config.yaml
n_head: 4
d_mlp: 320
positions: "rope"
qk_norm: false
bias: "qkv"
lr_head: 0.0149
decay_fraction: 0.809
Each number is 128 + 32 x the weight over its row's rms, rounded and kept within 0 to 255. Layers, rows and columns count from 0. Numbers have three digits each. The size before them is the row's rms in percent of the matrix's.

# layer 8 MLP gate, 320x128, rms 0.28, rows 195-231, columns 0-127
103:172106096117168075046127137126120087151140147180109136121122119104128132128092148146150069130104124164086176137116183150167166109092102125155091110143096090041127149095115110130099131096098092145110117152143142098096122082145098149127126118120090108156117105153086087090074084165110186158165128068044140083105171143130170114092136089117119062127066117115052147169152130084129134110168
103:156160132080141127116118157134089117183131106104168099151143096169177121135128137089057118129064141145095105122123160122098151151141158113122144156164141097124154172111179142148168157107148075130099109086087156188156138142065150107165111096105128110093099141124096181118066129115198174187078105204115156124107104146154147128144174091143145106138146074176176116166110150151191051154148
101:082106199144155169118161089162179125142175123089207099089123097127120169129106103167098140133147099111186136160132095068096153131112079129100132154113077097124127151124157109152164073123098174090158160088148042116073124092048127130122112168113107099137157136125143174114132143093139073131132133122161166126119139186125068148093124123109154104118109191161125085167150109118083168091082
105:108153100117130131082146162079150111144111153157121195156193107108158144159057123153109100141104156106122121125085164125160156123216156115150137122084116109121070149103125151172145092081140147192135152126112121159109110124116082165077061217114194103145061099058105143147129107143085093157155139133115141108081066111088129122109141186130137149179121140129109142135086092124096088149154
096:134098136142138089143131106128094119119136110126096114068103100126098137131161113127134160108074195139125141161137138171188157132137120106140130121165125127161165139095132139153214137103065132174054157089101121127167093153078101047138161133096113058137182165092108068157116110144157114068097160122187110174114137157139128163099069114109166063129106164091142170170107127154125179073149
098:123138163149117129140155142166139083125225136155141123208173171157096142170087141137064122206142088135138102144101162142134149090087076142141123119136095118131143192043118136092112103106093142125127108105167116104080156159124163155166126180131100096104099204114130067117109139127125094115122110146174187101143175165166121124135169071135138125130131093149121182135127191093110135077105
102:122141192117135163160118173089119129077130110093157175149170128108142082178109097111129108149100184062152153158059127112130140142121128136171119118078168124145107103173153113060175079170141189128138149145142107134119173095115113134133129099132141172117096136070136128095142160120173123082222123152171113171164102105092135119125135114109179167129129143211118158185135096172110086166074
106:141191078128081141079074145141114118161113171145207135174154087126151117128110107135150197139128201101096115180125141137119095179177096138147158097108109102160133130133117144160131136117216141163094113149122089117129179112140090129099203153114136082139128120091117102120173127149116167119125178138108099050121032110120101138150139063114124116146099133154190136162131171104156164126154
099:113141125132167158081106154140085118122194115172101127100069119152110120127142131092105184155120118129135137108115102160104136174115121108093097070112137144106046094136187138131079113107111097144105128129100083116101132129121168097151133149170100172155155147158138153118088153150170123140198078182118101095144087118094163083082141117174231094103105160130147138121197115144168067208107
101:128147091164101134093116129145093165130088135089126078087052122165159091144125131180115154147120075106095127124093108137123097155148134146100087133144102166118123150158124139058145097069106100164097169186123149127097094121175135188147093140118096214121095185088165102097076090080103125113160147189108120122075118100116109137053145152114160171138163130085072165178123144094135088100132
100:124197176137134090099107165106136108075085093123131137145105144103104118173138092136110158188113098114131163098143157099096097152081128088086094146129089094124045110140050119163160172051151091140119127187150094116113127107129092174107093186109064119140159060180114083132150103103113163162107128120143181079150173151160127108164094120119138110166095076117113135135147069108106113155128
128:129176164172117185166107120190126068123155137066129140157120112135152184149069119161122087129150162127057070140132143092068153162115098164106147165119112097154150124100134119171137158152167129143107160165100106152122160187098103124085163119118111103171089114212077111129095093127100163121151164092096190093172090157124092103162059096162084091144086139113119135115125150117104102085116
110:167076124168164128119160175112114160093142120104096191106134139171125144159199161189139167108084103122116095160103168120122084181129082102124157154117083103101052120199150116125132142184154161134138158164116126182105116108131075129139127115155138135174145146102085169077129116159118180136160101110136091180142153171137148160165136147195148128107128090148142063185144126180084098072127
099:104171141084110136112127124096092069111067140145164097086169082116095105118134092121138158126128151104179114181073097118123155139084163176076150095135109146137095158174182010184136086134132173148136164071173112129101097131150156144143106080167143123067175139141122119106165105180121094106143110078167158111148116109132104084058120156156112119137131093105088110142116174124148129176130
098:129089115129192157163099146188116147139100122088196190213072122149110146153136121122111182140115105124127127158089118142125079139088176159070114119172071159130132177177128148147103171155127140102110090097087136114101133175140196131145173104104117143064137115105122129147099135116182176127139091182120163121074133156131113104128136106179151104084096135168070138130064058096142157124139
096:109153110192099072107142128154135143106132160152118133101113133158116152115103124108099171126095103097080121117126198076159082102185131171105184094152133139104084117120131138101174163136129098089122097155110090164108113111086170146109183066092110131116115171131086119067144156073135063179086102172118159142119078162139133172081143124126121146061182127067113200160089149103143171154148
096:125153119168143118130123072103055092126120100114113127119094113142144147129164091092136130105101086163143143143161126127138166166094188134167136082151083140099111131145113174108157180100062097140130075111148106144207149164106108210117115097171122153126094154118134162130093121110057125146148128137135125094115204038192179183080137106174163180097127117125148171122090169164122135125144
093:157153139138110094202112081161123101094140159160112115163143086082130152110154091136165141086120134081193111097188082079133041143137121197130200131151134146132139155155171134096139153180081110160120105131116146112183131043180172108140093116135196138085165171155147116125101118084135121115076080109175099131117096140144130124122089157163109141082123115118144186141143136142148138164084
087:079149126098120166019150102113054117145143190119075144147097036124148151153089123111106158121135102122099130138180106130144123138107100150168174181117136102145173138136118168132092082089102134144150181066171125172108123158124085148194068097085090145144064204090119130184113159116112144102122120146189157117130159147143108114139139134126098083143111160129116119100099122116165113125116
090:112165141142101136122073095170067130074189141092110105093105086114083092181147136175114148139148139171118085142116119127109110059129115098126174115139131077092124129035123115102113074167045163144165150119157112141168125101183116145211139150084137090131142104097095175121124116115110176124091135110139153110118157064147174120129128094133121155075134115095065086175131123102165109161147
117:097139123146150146072195107130124138137144173070175118176118058124111124114112147112114174130097101142160122119120169085130158181116139144153098126148153151168202070104226150145113170135135119141198123092121090119166133132147147152076106214149141133114133081099155159127081081144170147123139118179163153126143115165111112103089113105065161086087129076151089119177132099119103183131136
098:105128151102183129158138137136040156082193155116187105097103131106124131131149123168102134141131067148130106178140114138111123090191134131063116185120138054143135107186137144139188156110148210159095104089077083162101127206158098128130129115114144154158124120138139076114119114139101191110112115091113104156118141141105135127162106088127125113121169064093140099221140089135115168133117
122:131183124120150143109098124174115134086142094132160092144110129094076112126165111182120115159111128094117086193115081148125158144144143063148090076179132128123116153138163164125196108086117118100082197070140194135160134104075124111186110117127143121105136150103063160119120107132141090169095145147091158119141166149144072114118125050096072088128089118129059105182096108136171088147085
111:127128165150108084139128076138171154145096035117102124150104113112185148130149116142164131074127105133157116124067149168055103051072105126127161165114112088174139149123114133197121089084121165127125169133086114113110074109118129094139119115110135103181128103188048159106128106161066123142187085126202129128152081128145119112186171113118083149123148128114138093175173123111109106133140
092:146134143065044137148131154136097111098130109124127179113142109102082110134107168156155144081132196056133064165080160197091111147118150121159159131151093144075087135098150124158136116119147178190114160142150131110084070092130091128118185107143181150120127138163166101123127127092141100058149107101142156150148080066115152167207137169089111133138100141129110141162098151087120077127157
109:064196124116175141095143160142085126159124200108199102145149115176148144074125132115135164156125084116134110122108102148097140119121101087138133104105083134098143110138134148168119145073061148161157106181195065114123113126122186089093143113134188101119102182131098135089124149127135146165100071172170130068127046130095078129129168090151139185132083111173153121143149103103108093119108
114:141147180197088130113150143111113112108161154170151131140097106113157173108110169116094112055096181123081114151088153123150101154138135137099136091071184156138085133122100149138171120158166143156094214172113118159176133141117210163119133125078125107182129137121126138156106057096089156126107191145079138171104140139191097184184109071117127133092090087147140117164123101109105121104148
086:127095123116123095140132052219144119101092132096116113147080130100125138176094130174117129128133179137145183157106085094167132138176121104163173115122105116131088117073126133094126168079121110097116096112117069102097105082088084145084089099070160122149147039124147116127138152195099112139110071132109157168143163098087150133161145128085122091131091141122164120167139110122166035121182
095:091159137156083163127104133148136105080188116133130103106151080106156155164133121159057076099089126102155111118142190128116107176171145102072145087124175115099113152096175148089104107128125020133078117110165165097193105172160135146168105084112119136160073139137203087071107081117126120148121137162136137156082094107149089164087119106128092126079097164124128105119079131123087138131148
095:102177120177135119063173118118140134128163143114190177110134062113145114237090140146131143116107169086051157069152192095117139099098110153136123116115127105109168103101091134118094159122144087091118128150140173161139109107138091186186093086154094146138173105117131136153088172097127108105126128120147113177139091168143100119065176159106126135115130070165097181112112151111097174145083
093:195137143103148149104127123151152149059164119130161138169134127106131191162150130137103138163104130101164172178131185135138126144161180102169099116185065083113133150097140106133159148104112150145084141108189119187136114104154110152120156141111191138111110091119138083159141099097150127093158119107120137127165174138098069104050120170112129116184042189175105137193170111116130060132144
098:134137158104177145110106208121119093218143149152111138127186110131146111153163158129101089085102146091129093153164172182075144128149140179190163090173125094129149076142121084067117116171093138125102096100097129136100135121161167169121136129129105088190131063128103092057105122099125146102155121100093136152169132098124118115157109209165120122118144123145158197141082164184092130123116
100:196145090188132140163156125084082128076092159102097141098145087126141122135113179115143160163105064086111182131100137197102121158147120123077102143121119179123139188146160128129224144146160103152145109142132101120115047166120111106097167126033160104133130154107119158136125092148150089075107131096112180114110114143109123074125146182152130097118093159101129149145157126104120116153210
105:060157128094127109143149152103123145033059152154109164134125150100124166063186136147174142104076110154084149112122093132191147131124150171180135064136102156114179175132122093151186069131159087146149104127157098062116074110071150146136134102152158096079120130167160117122126111136135134135176105134163099159101100147100104098055140131103140168081140122123069114157164157106138160152118
095:120138141107111166119145095124131135115168073102155165118129123113076140136099175118159116121111089072116143210126104130111112163181158103073160173159167126083100099122150172153121153128176146145104185090109118100232163132145105102185157128112140111143155153147119127130176112094126086095210141180105113117061109077158133130097111083169139108130101046138125108128176119171111084106086
086:117142120197139129078061140133110110098115115094163180085109191179138114100212154072096113140099151123138107138180139194144162111144146170114134101143080165112109132146167182150096136178117110172118199147135126145078146131164175157089118106125157104183125092130072109127155163133094131098098112108190112104143131079155068116157111145128142145208169197116125119136128134123109144153090
108:160126168157135139158075066154122154143105118101134150138120157148146129155184155172126069119110125044104087154035156154128123097129168195086121084120092153160109172081115133122125114121133163108161187169124163159129051109100136145131131132160106143156118115121095124157137079128129126100100170166143155137160136173120177171112087133138117122077159067116101142204073110128177197134121
# layer 8 MLP up, 320x128, rms 0.265, rows 195-230, columns 0-127
104:111180132142112167141075148134130167132106152119183076128150108073162122095099146119131196150129130158137102132119093093125090173155138174084194116098119157121158165148163151178152091071166109119162164183080163134152103146110081116143139178095142167092168165078175167130145149100129068113125094089149106198160177129117083121137113106129155095109209133145159124129076074103158164157138
107:116126134113110140200092156091074086113144226160151089091156110110183094113124171113169117126171164088130089146163127170118160115110124134176156052122122189184133146139076156115215148115148152154120134093101161135062133122104165191167148150109138106177137112102113124192159188120120139141117112147118142146126102127093103163155133189144142139115117091096099106152100138152080177102157
093:137135130110094078091149151148087124088177091161134063108111111143140130133118136129130089099114152140096087102124134114112089150170091103173111164130106118165094196160160112135161137172076126123143109095201220139152174123098158102154114120184149038097090081141139123113133141126187142085107124148107122122076083166144173141113165119183083117111081099153141199118138161153142093191112
106:124159149174121145098130145163134175170107133072088127197155187078138143079118082163132131070116159117120173125126132147168132132145149110183126177087133094100106113112133084132060098192124158074169140120148192108171157166146201150079098106124098097110105121155145124128129154064162124115171118147112132078146133102149067087164143212147098097136138180173170101106114121108156136115138
089:197124113107145122144115126133094131083127184157136100076136120105090066124135121138078085098167125162094097083170091156142155079094192134148161119156115144125123094073141112085202171139136134112170071118117155131151093113100096143088144124111120149144165142159136154139103122126163123145158188108079148097106119096110143083108170128140180113070130087147144168032163096131036116173104
098:119137111136087154130151169134146127157156166124084134121086126174121109093155149076115096170116083130188122138045162179102101148082122154102127113106156144074149122093101138122144133165135093082127086120150186072118125131129123191118094153121143175093123167138148135066079208134113151088162094095099083108080158130182198137161189145180104108112098140070131133157168170092105138104113
101:150141100118180078099166120127069132149143141122151110094161121129141073087092141144117140104118155187154089117153189074123143145150169119114110186023122139121194082076100134083175116109109158102101115133150145156144116108130107067104151148090099120140109117159101146137141130086111164141121158129095159030064215142126125112127103132093167173098100109088096124069102117134139133093109
107:104113100135189143085116184177093082097152058123176125132117100055098130171157122182150157147124107150085088099123157087124103198145138117136105154139135092150083095098137107136153094103150154156111146107113175136108173087163116132072057190164180086137170107086087105134075169107119141130084161133110115102149141131132099163119147155116176171133093076144175117130098133070157086109102
100:143158153149153163097121066082123132094125168179132200186111148094163139197140082108117101191142089119122119155096170127093091196117164122103099147133124143147133140106145137052046114158095096086127131161142140144129147193165130175177129127130118128169122106139102101178117165142145141098119198123152169115164131136141074162122148084163147149155185137124150071122136086130144178130067
105:106117125102112114104136149127120188130134152161107133162129148214103133089119137108126148111109006094100165127015151120202130135136128139113057122164132112129133181155062080133172088100110085190111092134100165160130127148135141120167118166153149160115184136117139144150134128170145146131109150184155150134089144139160098118152206158087125127101159110094118103146122157144115105084161
091:108141099140145172116109144098142164167148102074093168129083093093150182154144154109043143098119112063057107099091134146098151124166074144139149123111161133097151098128174051083120069104072119130120153148113058163118138115097165112149080132131127120074152085128078115158135079143099139153133140208070115122138108093177095143141092126111134105137151174126137117164167123134147110074182
109:142152096121093120113120134131105104163113157078085155211125124083114135129144150087135172144171139206133209105145102146188181102145104146127133106098160082128121133108097139111153065129134049139143024158131057110123107190059144072106114133111119130117086162115162121113141149145096090057122119145119146111113158074114143119137155098151160142098145136130123157118174088129103180105117
113:142084112191141136125145150169147092160091151137103099172138134101197135149164146116079089165107086103102075134163128132217154111125135177088087125097204136184139173096119126116118068120181081102122144076124182168150145109097112156122112138161219171112117133120151116088112165112159099163101146124140135134123128116140115163062108109091142154069091108109074088144102121079155160141138
102:101140092137101113095134131143150116160129104097170074179152123162142095231160084102137156123103106129107148114056146136097052177111149179165104155076095171158141135133143096140101165161174080119147129142122129112167121103178105099098143140183171155136145041139059113123112187152110118096151135104124063082094110094165125166145115081158147129146140126148101134152076156099158150154162
099:108112101104079114119143105168130095097087152097102187110134132133158122131121115128138144168152202152080129120127149105156109131112087064183156203136153113173091159066157103102138089077115143135141146176143166143161195115129125137132125129176092110121214133148063115089055141151081094130134130119143075163098095104153108101183099200125115132097095157093146170095133157185163149124128
093:150106131088172112183115121150089099147072126143151098110183127117181110137098112109114097083146148087130084141171127097135120100140133039079128135175137097139093094089104199079148129083048185124195112087191137076172148142153103129145138106090126082137120142130128144172109153141129117114070096148101103149146115134116092154175062116130168183110179068149124106150153086149105117123130
097:131120197150139151110112129167175180140183063177145110127141150102120112101148072131109071102160100155142153095190125152123084097140152139199059116091128126129100172086150162113109131091141069134077116131120157131104106110111157138144135140136106076117110064166141084117121090161142121162119178079117132112183094117074030093098105141164127129098155126039100133110125108101137108143107
091:138134153116060137130073104141090150142115134133135118161129141115176141164118137167130059145114140134132134084092151103130108132149210116131126159112098168099138152102176158108120146144149169153130182155139123108082150093094121198132185152146091140169095175147126166087142136085159122075088182074186143109141107135122131127154194046152175143161135182166141073189188110087174122114145
081:098153134165099141155154143130106156183165134157107156082129121120124158134182152109138108156174104135167129112136132115076107118122083087151084133107083075147185155120161177199144131140104136084056137138152124088027090130082127093143175177093162127091137111090145160108187115163125140112065147095158080121169152192142137171158172182138111082106104160147110077129141144133143099110092
094:124100185137151154114080116134121068171127168094142113081056068174118147114134131138158165130173143095157156127099137140143145090144105160155109139121137130102162148072202132151121148124164156135090131134081181067121164103105081146115190107088061127108120102168148113132159130122100145156100136117120067133152171058111130061092143133138078102133153082047122137156177148141104096191108
119:187096165100123176111116057145136148179131150114114207130108127145129114102102072112098120097083209134112121139163133143092100163105101101111208171113097148106172135143113109137158126089137138134104133204082175082153132149190132156183111093132119193097055116098106105116103142131179122114047116129118117157096147139123144088154158143138060164130153153146094100097120145103129139134178
101:070133098124085095122151127085093156128098126085162168141096058115113159136143112177192137154152118094105096144073108112108133133076139080154118142098138135125163083157121200153070140117145093082145108165115148195101132170081119134125213155126079144051117112138120119140116073085146135131110123101143205133114154150154116133160104161172101132157147113060067156163124183135106142165151
111:117139188098169082098113143163092115106151157168140067090133082124118116201087155140120164160149115095184143130149059098148146145153178093138127156105142134056055118146127071160124102164138137089130193136095138073132125100164145077103147142056144162115170092107125116151124097144088125161151095124139147137096090139156110116128140121138174063078189197114138101079136102127090137120161
106:119126124120104132077119155150155149104082072158133157177118068116145163128168130125155135114172095111164135168104094134093105193093126109148188110099115127186120166130147147140068057123117151171148145169070100108115046132112140099068196109081137085162142138109132142163072111118090113148153127173161155131189103142170179146114138110090053085154127142107137051114134152116163137118123
092:122116129107154120177065107137181106046136105168153108132079083185093157090094102158117140224099115110159179150140131104198118146166171137161165153130156144204142085141169139176087102153150101084136143119154093167141149143141140146168159198174105129130112083105195180147146141128163120124158132129146094077129125175122134130090147128158173154141109102101099132128133123117115157059122
107:114122103154112152084140212149116108098099137125155161133137102074067116141096154135139170058126126140109139160143110073137132142150158107135171174135148089143183066135151156146164107113175129170084146119157170007117079109132190166137182135189155127148126140109149102157128144125120144119180101150133112089114140135093140145129179169160092111100129139049150085176109132110157175104158
106:149176130204158145146082101194133156109135110172124160112125091084155128134125119122176149135100188151138132173170141191157118128120103176103121085078112124105156136197150122146059172147170089167073163147141191110093106109136134158111119156112124132088130147123139124126111166085125131128195162149124107089075150141184152107072157052120132100091057154139118067145119081133154133108151
080:134140107123144163099132098066094209161115182127149126134179126134098138118105147179134083167091089217167123155105125120125131114073191093173145072111138121187128168135076195113101148096120173126125163167155110150107117100076152125176108205150138146134073140109093177173107157089094096158168131139146181125131169122112136127089142080100097096166138149131125121165164116139149103103168
096:169104118138096134094119133132088169124126113142111172161122151151144129081109123109115139114083154104144070169161080176108096150168133168059136167110156074098133122180156158078102109137110119154112129064185156092162178137092156154137186165169117088129103087094142172112185110140123143131140141146059102059141127129101078087096132137135132116097138131085179140151140154112235117189147
101:167121138114107131131119046117103139124117134158135113107137161152192112106102129072073171167109183130075129126115196152178166113152128119190096081149134156112130134132117021028131142122090127148168057072142105150142134131158088093104108077084143116148158177117120140085125110130170105103063102117104136153157148122139187083134154105111093112071132098112116123101090127139108107130116
098:163122131151127154105118131105104049165100120132091099082126123155255123150105203142152113108107145112133175068135145095115109152098137125185105105100164154165106119146079146150123168146141166167125083156128077142130194128136158137151175080075156087115181148089131102119096135086082153163100126105115081132131140124098150137168141055111153164129111106155173105140106137195132151106168
099:088096115094180101142085127124178082094124135087142086104199091155151134157082132119092117108139147093152145199127083171156147113155148145083080105118153094110141176114118095149140096126157149142172122152138112124102106106211057126103166123105025141089142132163066075191111178116110103081151128139108124142147118148144097166082190079074100143125139127137130125108143134129163110166142
098:131111186105102119140073146157133114110163123089160199168145195086172077101097114153113122156153136128121066104118125141136100122139150174100075079133116106194117166149141099086132152146136069124171118152092062128199149203098079087111152037136193169166136111073093085111130122155112127112152124089111136116135113129120151110108089160100140168158152155128085136106145155169113149151134
099:147138139065125132093127147090145125161138123122117138092096114158202103147146134148075086130117164139135061128128133142165129108064122152094142133129121126146080124129128096113058151194112139181165091162075086109074127102169162178138076120152111090180085136172150082096156127111106178066131100110134138129165068148155124177195100116120101184122090138104136028136132127138108099102156
086:139123158005134143162135071097137167125152148121127128174165111102113143141149182150143164098118117103123130158142120117136123137156090085043074172188097137148072119119146114092134092151092144168102166143133136157158163089195117162169192138112198123156134144099144099170141103104159119154181116112114112093085098107110063126137110119123089129104116101125102109118140137087070093049138
101:083151146184122196113122141154085117074087132098110208090120146114126186141120155156077102149114122102141095110141130109115120139184097154147169063171145119070111126139196096105097130095192124149089146128126144152131101101141148115076148171120132120211165100152138139109203167150127133165103115070135113095103122112094122080104133141163142158136099169179081166146137099140130194179084
# layer 8 MLP down (transposed), 320x128, rms 0.285, rows 195-230, columns 0-127
104:158091103095129075102203123153092068171133109167077173086135152085112125131170129067159067094119095095101141142131111123137151134108092105164021147152147137106141092128121147127099130125089113110097146129123143135123155163130137130192161086142113130146107144103136078115184098170115174128118169105088136115119125102168143099101116137107097120203101080128123102191244154135113136118155
101:179145148144123140118082092178186145193096094131128170146131133168120116117083104139122178116113098144169195117116148108097102081145151120068157139106240128052165104112116112193157101145103078105166094147154103155187117149069113085124141080116098072123151137142156112164112132110148166140118144152121143127140089103122127087096136108137107133111158144158219148118101114101180106140176
100:113165122188106124066167180121124159157066140076137104159112121140190137125115132142172117190072144153082059156112115108130070083148151074120169070091039112139124116154138138111148097159153109170097124113088173160163139096154142090108142159114129142140118143154150173095140128085131068181173136107107143136082131133092112057106132143077148148121172052148086121137107123149128106104135
100:112186174118147132132103255155138126132122157142161074147108135151136118108147109124168185109116131121150139066167119113169132179100161117116085082176119097114098156043123106160142146097135175084095185132158105189158084140166165194159095115150161086126195102114140081168117115105148114111171147130118107140156105124143081135119098125121121115129126089135142117148146184126171149108199
091:123170137105114085086109073136138103174113140192149157131116084130141092192139136193106155036144099120162093127144146157156077118110141145151124136105150132072137098123128126139128125040208162109144119116139092155132133111110063113165086113118108126129092172164117165086113142157133120095137132114095099116216114185092086111167122088108142134167104106126172108115208105114087093092090
104:177101094130070106130107129156119119146098173175145123143145138116072107107145131137200168228177095138133073152109162119125135151082182116101136089152122179108136108165113182153085127072134088142102184127111116105122172120126126077148070180129190125139106112154165085104111154101161143150187135158101135139132134125096186134121157135114104069138165124125117180066097116188082160163117
094:074117123174123161063142091125114140101075134139131102145107193113120119197099132175132154075148181128107120160125136149143109110150173143118107118123158122077158135178115123236133133125104168144111096052139084141159110198096111149127187119114110121166129132115136194115168139104189146173135077151128157099108125092158161147150143169101079149182113120116185115066130136151150089101170
108:148116139090093124123161142152166156164071181113128078120129052115111128161138133089110136135115158136086158097143152107104123209252135144161149115106058113093145132118151088162080127110102141108079130143182146150137157141132086158117163166148187095171142100190147104108128123160120150141121154137073081117140138091120119140109117120121068108158083144181162153182133142102144149070185
099:154195168104117110175143129148116185127111179151130141059102114118081074145138142122160151179179096148160142156175132153060153104140089098157127129148147134139121074106041141127171136087111095105232113119171184129122159091147140175157125115100125113062083138129168153127125147141178191077077162095122115184129157129146148161106154118169159120105156137105102163122152133139109113119139
099:126044099103110124149106077104105128150109106146165116136119089091148184110118155130164147148079101072161151191118099098135155108162125116024123154134130141154126168186124093129128101069156089137160148105114065159114109120166071177159135135140123153200181146099119178122148126170184124109142122095123163179186140114140165115115136152149097125121121155106106083074203124160178124108135
095:188113086170137142172199120121121179144156098171094127186112103081113090105142180116126159056134121136131137166067125079128159094182125151178118146071154088153137139189123146092137089108106100163089113143133178106131164105114131123133091131092117139123133124094135120127158113062164177163160127126123157101063170176125140094158141090137210170089106167133203133073118140143151134117131
105:159077103117098117105138161070136174143145095148119144113187073163093142151148170221063203086122123125141156093158151148151148081141138148166132109173135145085116134143141102141094138127133164107160146062169178156150086086119189115143114083140183117138182129095144145139107085115170142186102081183142184139120110072098181136094100158071107118110133138138171151099135144101142129137113
103:115101110151141082133146188108081151199169172116145143120140084097148142115128187128154129170116196111155138100145127096138134113164139141128132126074018148150082126145173194165110105134108145097190187162135115097091160132057121079136097123133165137131125069125110092124117152123148119106162143154106136155093085099105070102084136155191144166079098109153128133111122160084150096092179
097:092117116151133188106138132189120100140191085142142130101112171155145147146158171176101141123101139079108113148138134172076111102185170146127184157123173112141199125103131171112140165119116119113098145158095127099142079104091135094048163130112135110255155131127116157133129152095150122162159136111143147174166108090124113203160133095130108155080110126144071139153164092187084097121122
098:062104205118056100108072195136150128119161156120101084136172089125087127081116147131133116114093171138137110073119158161165183154116121076161078147103106130084113153125166101089117109141089156155142134123127131121132142167098062112057104141116138063093153076132129125106140105179147118121103125071110131164178134100098121161146200144104101087155118118130133130071224131118119100113124
093:093148070115130080149124152145117184106107116132149167088099118149092095091129114155168158141156109184171134089136124147099129138134114135080100143132110132099150167118122127215151091126105054221083077178099089134068123122127153145136158123227059160169091083143130118101093095122170131146129169142091128174062135127126129117093161132078119124134160152125098124103069137097135122108098
094:109144155088097150129157170094102086118098112158126127106158141137092185113190113137112185146127093068124141119070162181107119130098148140116140127125145092086100156080060146065157186126062162150213172110170098117168092115138080113102111104077084167125129113153183178104188151118089141166101153100155111130107147087161156168143145165124150134080177167140100141143112149150110099151158
092:184147114135142115125075126182163168175140105079175078136105133147114160133151123130169146142145112170141106170212138046115105129151177174166164170103130175122156127080120126136136057193170124152090109127173177135168117062144061180152142110143164156117098111109160092131135100047109161115108132136169197106145067112139094150126142139133118149116145128147177118169155122127132108131120
089:125142100105093101123142060157086164134110160132127108140122164115135159132158152129089180200096098130136139070062131140106162118148087141164122155184162102121130172113216066117076158138113135166196126117118172176114163148134131129138108128125157134154094088073077124099110129127078137112074070085155144164108176126122118080100180124107142089092109141064072101136099169175107112143157
099:100122067114151151101130121164065068112167116120156116184101160191138150148152136147079145118121136129155109141047140110126158099068108107122135115141116121093053161145093133087183153116071095158183127100093150114154119157122156174131141129123073081100055181113054115106141145120077114142150157112199129061083172090134117115159108143133140167116154114124099116176150134134134136192120
115:148093106092159122164180079127164064071126142135181116108163139154125125150127128145097172147157112129135137166184091125170108119141118116115166225164181138124092156132092128155134096074166129117058084141129121124137190116123040124109091148138229185138133131111177113131137114154141118133150160123082092167109135140102125150111106071105099146094098124058107106123160163094142164136094
103:121171141139122100108133095129106065079125195140136098155080138076141190106149121112122113082145136200172118133173120184100097120152140095120141095130156157146127160113140148124126140141132169103110073172124072108119134129115125143186166108114076140111071146177105124130112126153115135092052211093131148132136161137121113157117100073155157103156151106099174122241103093210141113139131
104:080128153120120138139103164158127117114118097144090202104109124095137153107142100137120157163100078171153098143103155126138160085146132051164143090124049170087070124112177125058143104106150041141129142105059151120108187100116125160110128081150129113185054076133059114149098110107108082122137152128139128108123154150080143146075135090121117154137140098081069169098156141106124167117156
113:193111111142150091128155141168157125146067111055157151110083135124128120113140042149022088155120102178155105132172138085124163063185123141163089155133183124108131152146146122171174137145158100142112104143128117107179144086140119150092096074116105129175117191177169166122135103137137125152151099174097193142106119100165148135131182156122161072107133137112096144159147178169136142126138
093:130154102106077176135120098107140079053128084143126125038062076094119114062145124154101160116084149167176131109137141152101101139161168113154106103153134165151092087118140113203102140104102168159123126137111092134197094199129137170146168129117103182134146145155189110188111148105120130102118157151102125196095095160095167133151173139116194192144144117121141143109131112110155162134121
104:165162120122197107119142152126120128133170139140136071164121174097148104156147112151088130132163101180117145064126098156156106139189106115116180098120091075117113057119116133109139197134074145133083120114149135087185176168100166128086126144074161116138140109048123121139177140125124135124186091141122081098090146122150134060134141202143179106106136154085143146146145070068167177126142
097:132155147145082085149090156140132082095138083094050104156158144112129134078122082079137119120089168123092159121132118106148117158136138041090125148132095102125113076083098081121157081126161147144126196112084194165123158126124109138072118142118101139127123093078145121147124072138089143156049120098115080146189152196138140142158114141091078117133108096143157136079126091162153133107209
092:116094124132141099121108167095133119149170109180100124094106123135151137175159069099155131153156089098129087124149120085125083106160083183091079116112177171076160126124140078162133085126086113147195144126127124127139116175161129103169121142165139122132115185185140173097168073126138103085089180096130080093169059134150109123098070079147141149132111074127126114110100139068078157130042
099:102116139151167130158121151104178131180202122112097156127133127100164125151145098135132142131184195175131109082068126132144140166110134122172086119131168170145071129085143133186109182089117143146141123141142117170099129088101128146117094178102170138134166109161081150114095182089138151151143123125155075127110146131130194116210144105141173050154102099181190118099161149113088098202135
099:115088125149084088160144114094183105173142179089135094154104129078107056093124123072074088080107151044133176085161153221114181074170148120122169116160078147113103115155139114067116102126143125095130089158211106087153081129134143153095072138143153135114092137130137124163139110094111144115145161148105157145156109113102143141060096146131115094112125111078107117117090126166128165116136
098:137130166100123139181108147127136094125088150141139080066211076157152085135125134131111114087136126083094145094124070084062193146107119074139144084113091124181076122196121090156167179119145115175126148175108121065133125138130134116148141163101167123083137155133155121097094159090136150173129144185179125102106103164173158083112138107112170106100106086132083123111054126146095138106173
096:179090104189141123081155140189152103179118101132122144102123094163116139148171088158130136067186136061131153085113118087132058124107113117120128128067099137089114122099196123160144155201090101210134137115136143157093120124136147129120114129152190136098101123137138166136141148104146136125127195110151111211164131144098161145126116061165191081106087156133131104100171134185101148137106
100:134075157130073094121064147115100130125151131131111099140117126139079106143162071156090102100114151153102133126169151040164131119172148152148153118150161115125133045111164175167100129090151129171110145126123107183060191091166165141142144116151158143101122156141109150126082095120135178217119114134180159166146157094169137185137111108110075139155123108141181081161095162148127114087062
096:167097178093133155083112150120137143143089113109140072119112109105101096138054085179182150132141091156185164084168064155105104190104098174058108146146130116152162098162175109121120125120139114146113164125168085058108127103160122121154176102128119141111090112145080105142146128133102132128103122132116118071158096090135123114096107134069186133093152185157035120101074098175114140153164
094:147115106130112100169120149143151134115125152136044088123117151120157096136160076119133164150103167126149085111109115133147170100090138192228147110086222115042171100117102123120120165138158115086119107115108127086112124178072146081117111116209112145105094133140182137108131117095122101084059166141125156164138197139088136138145140101144144155163145151127178115090114098136159171176133
109:086118125128145170129167104175131140110137118124224134112079135145125096124155171138048129100127165107129078152145100112187153130183128112115094172118158173177173138136167107108115147122115142117097173106163105129119147194122158188091115074095176151135168121145102092139161186161146174115183115065134138135106114127134152123160175122091158151149139123146109160160125103053165156212176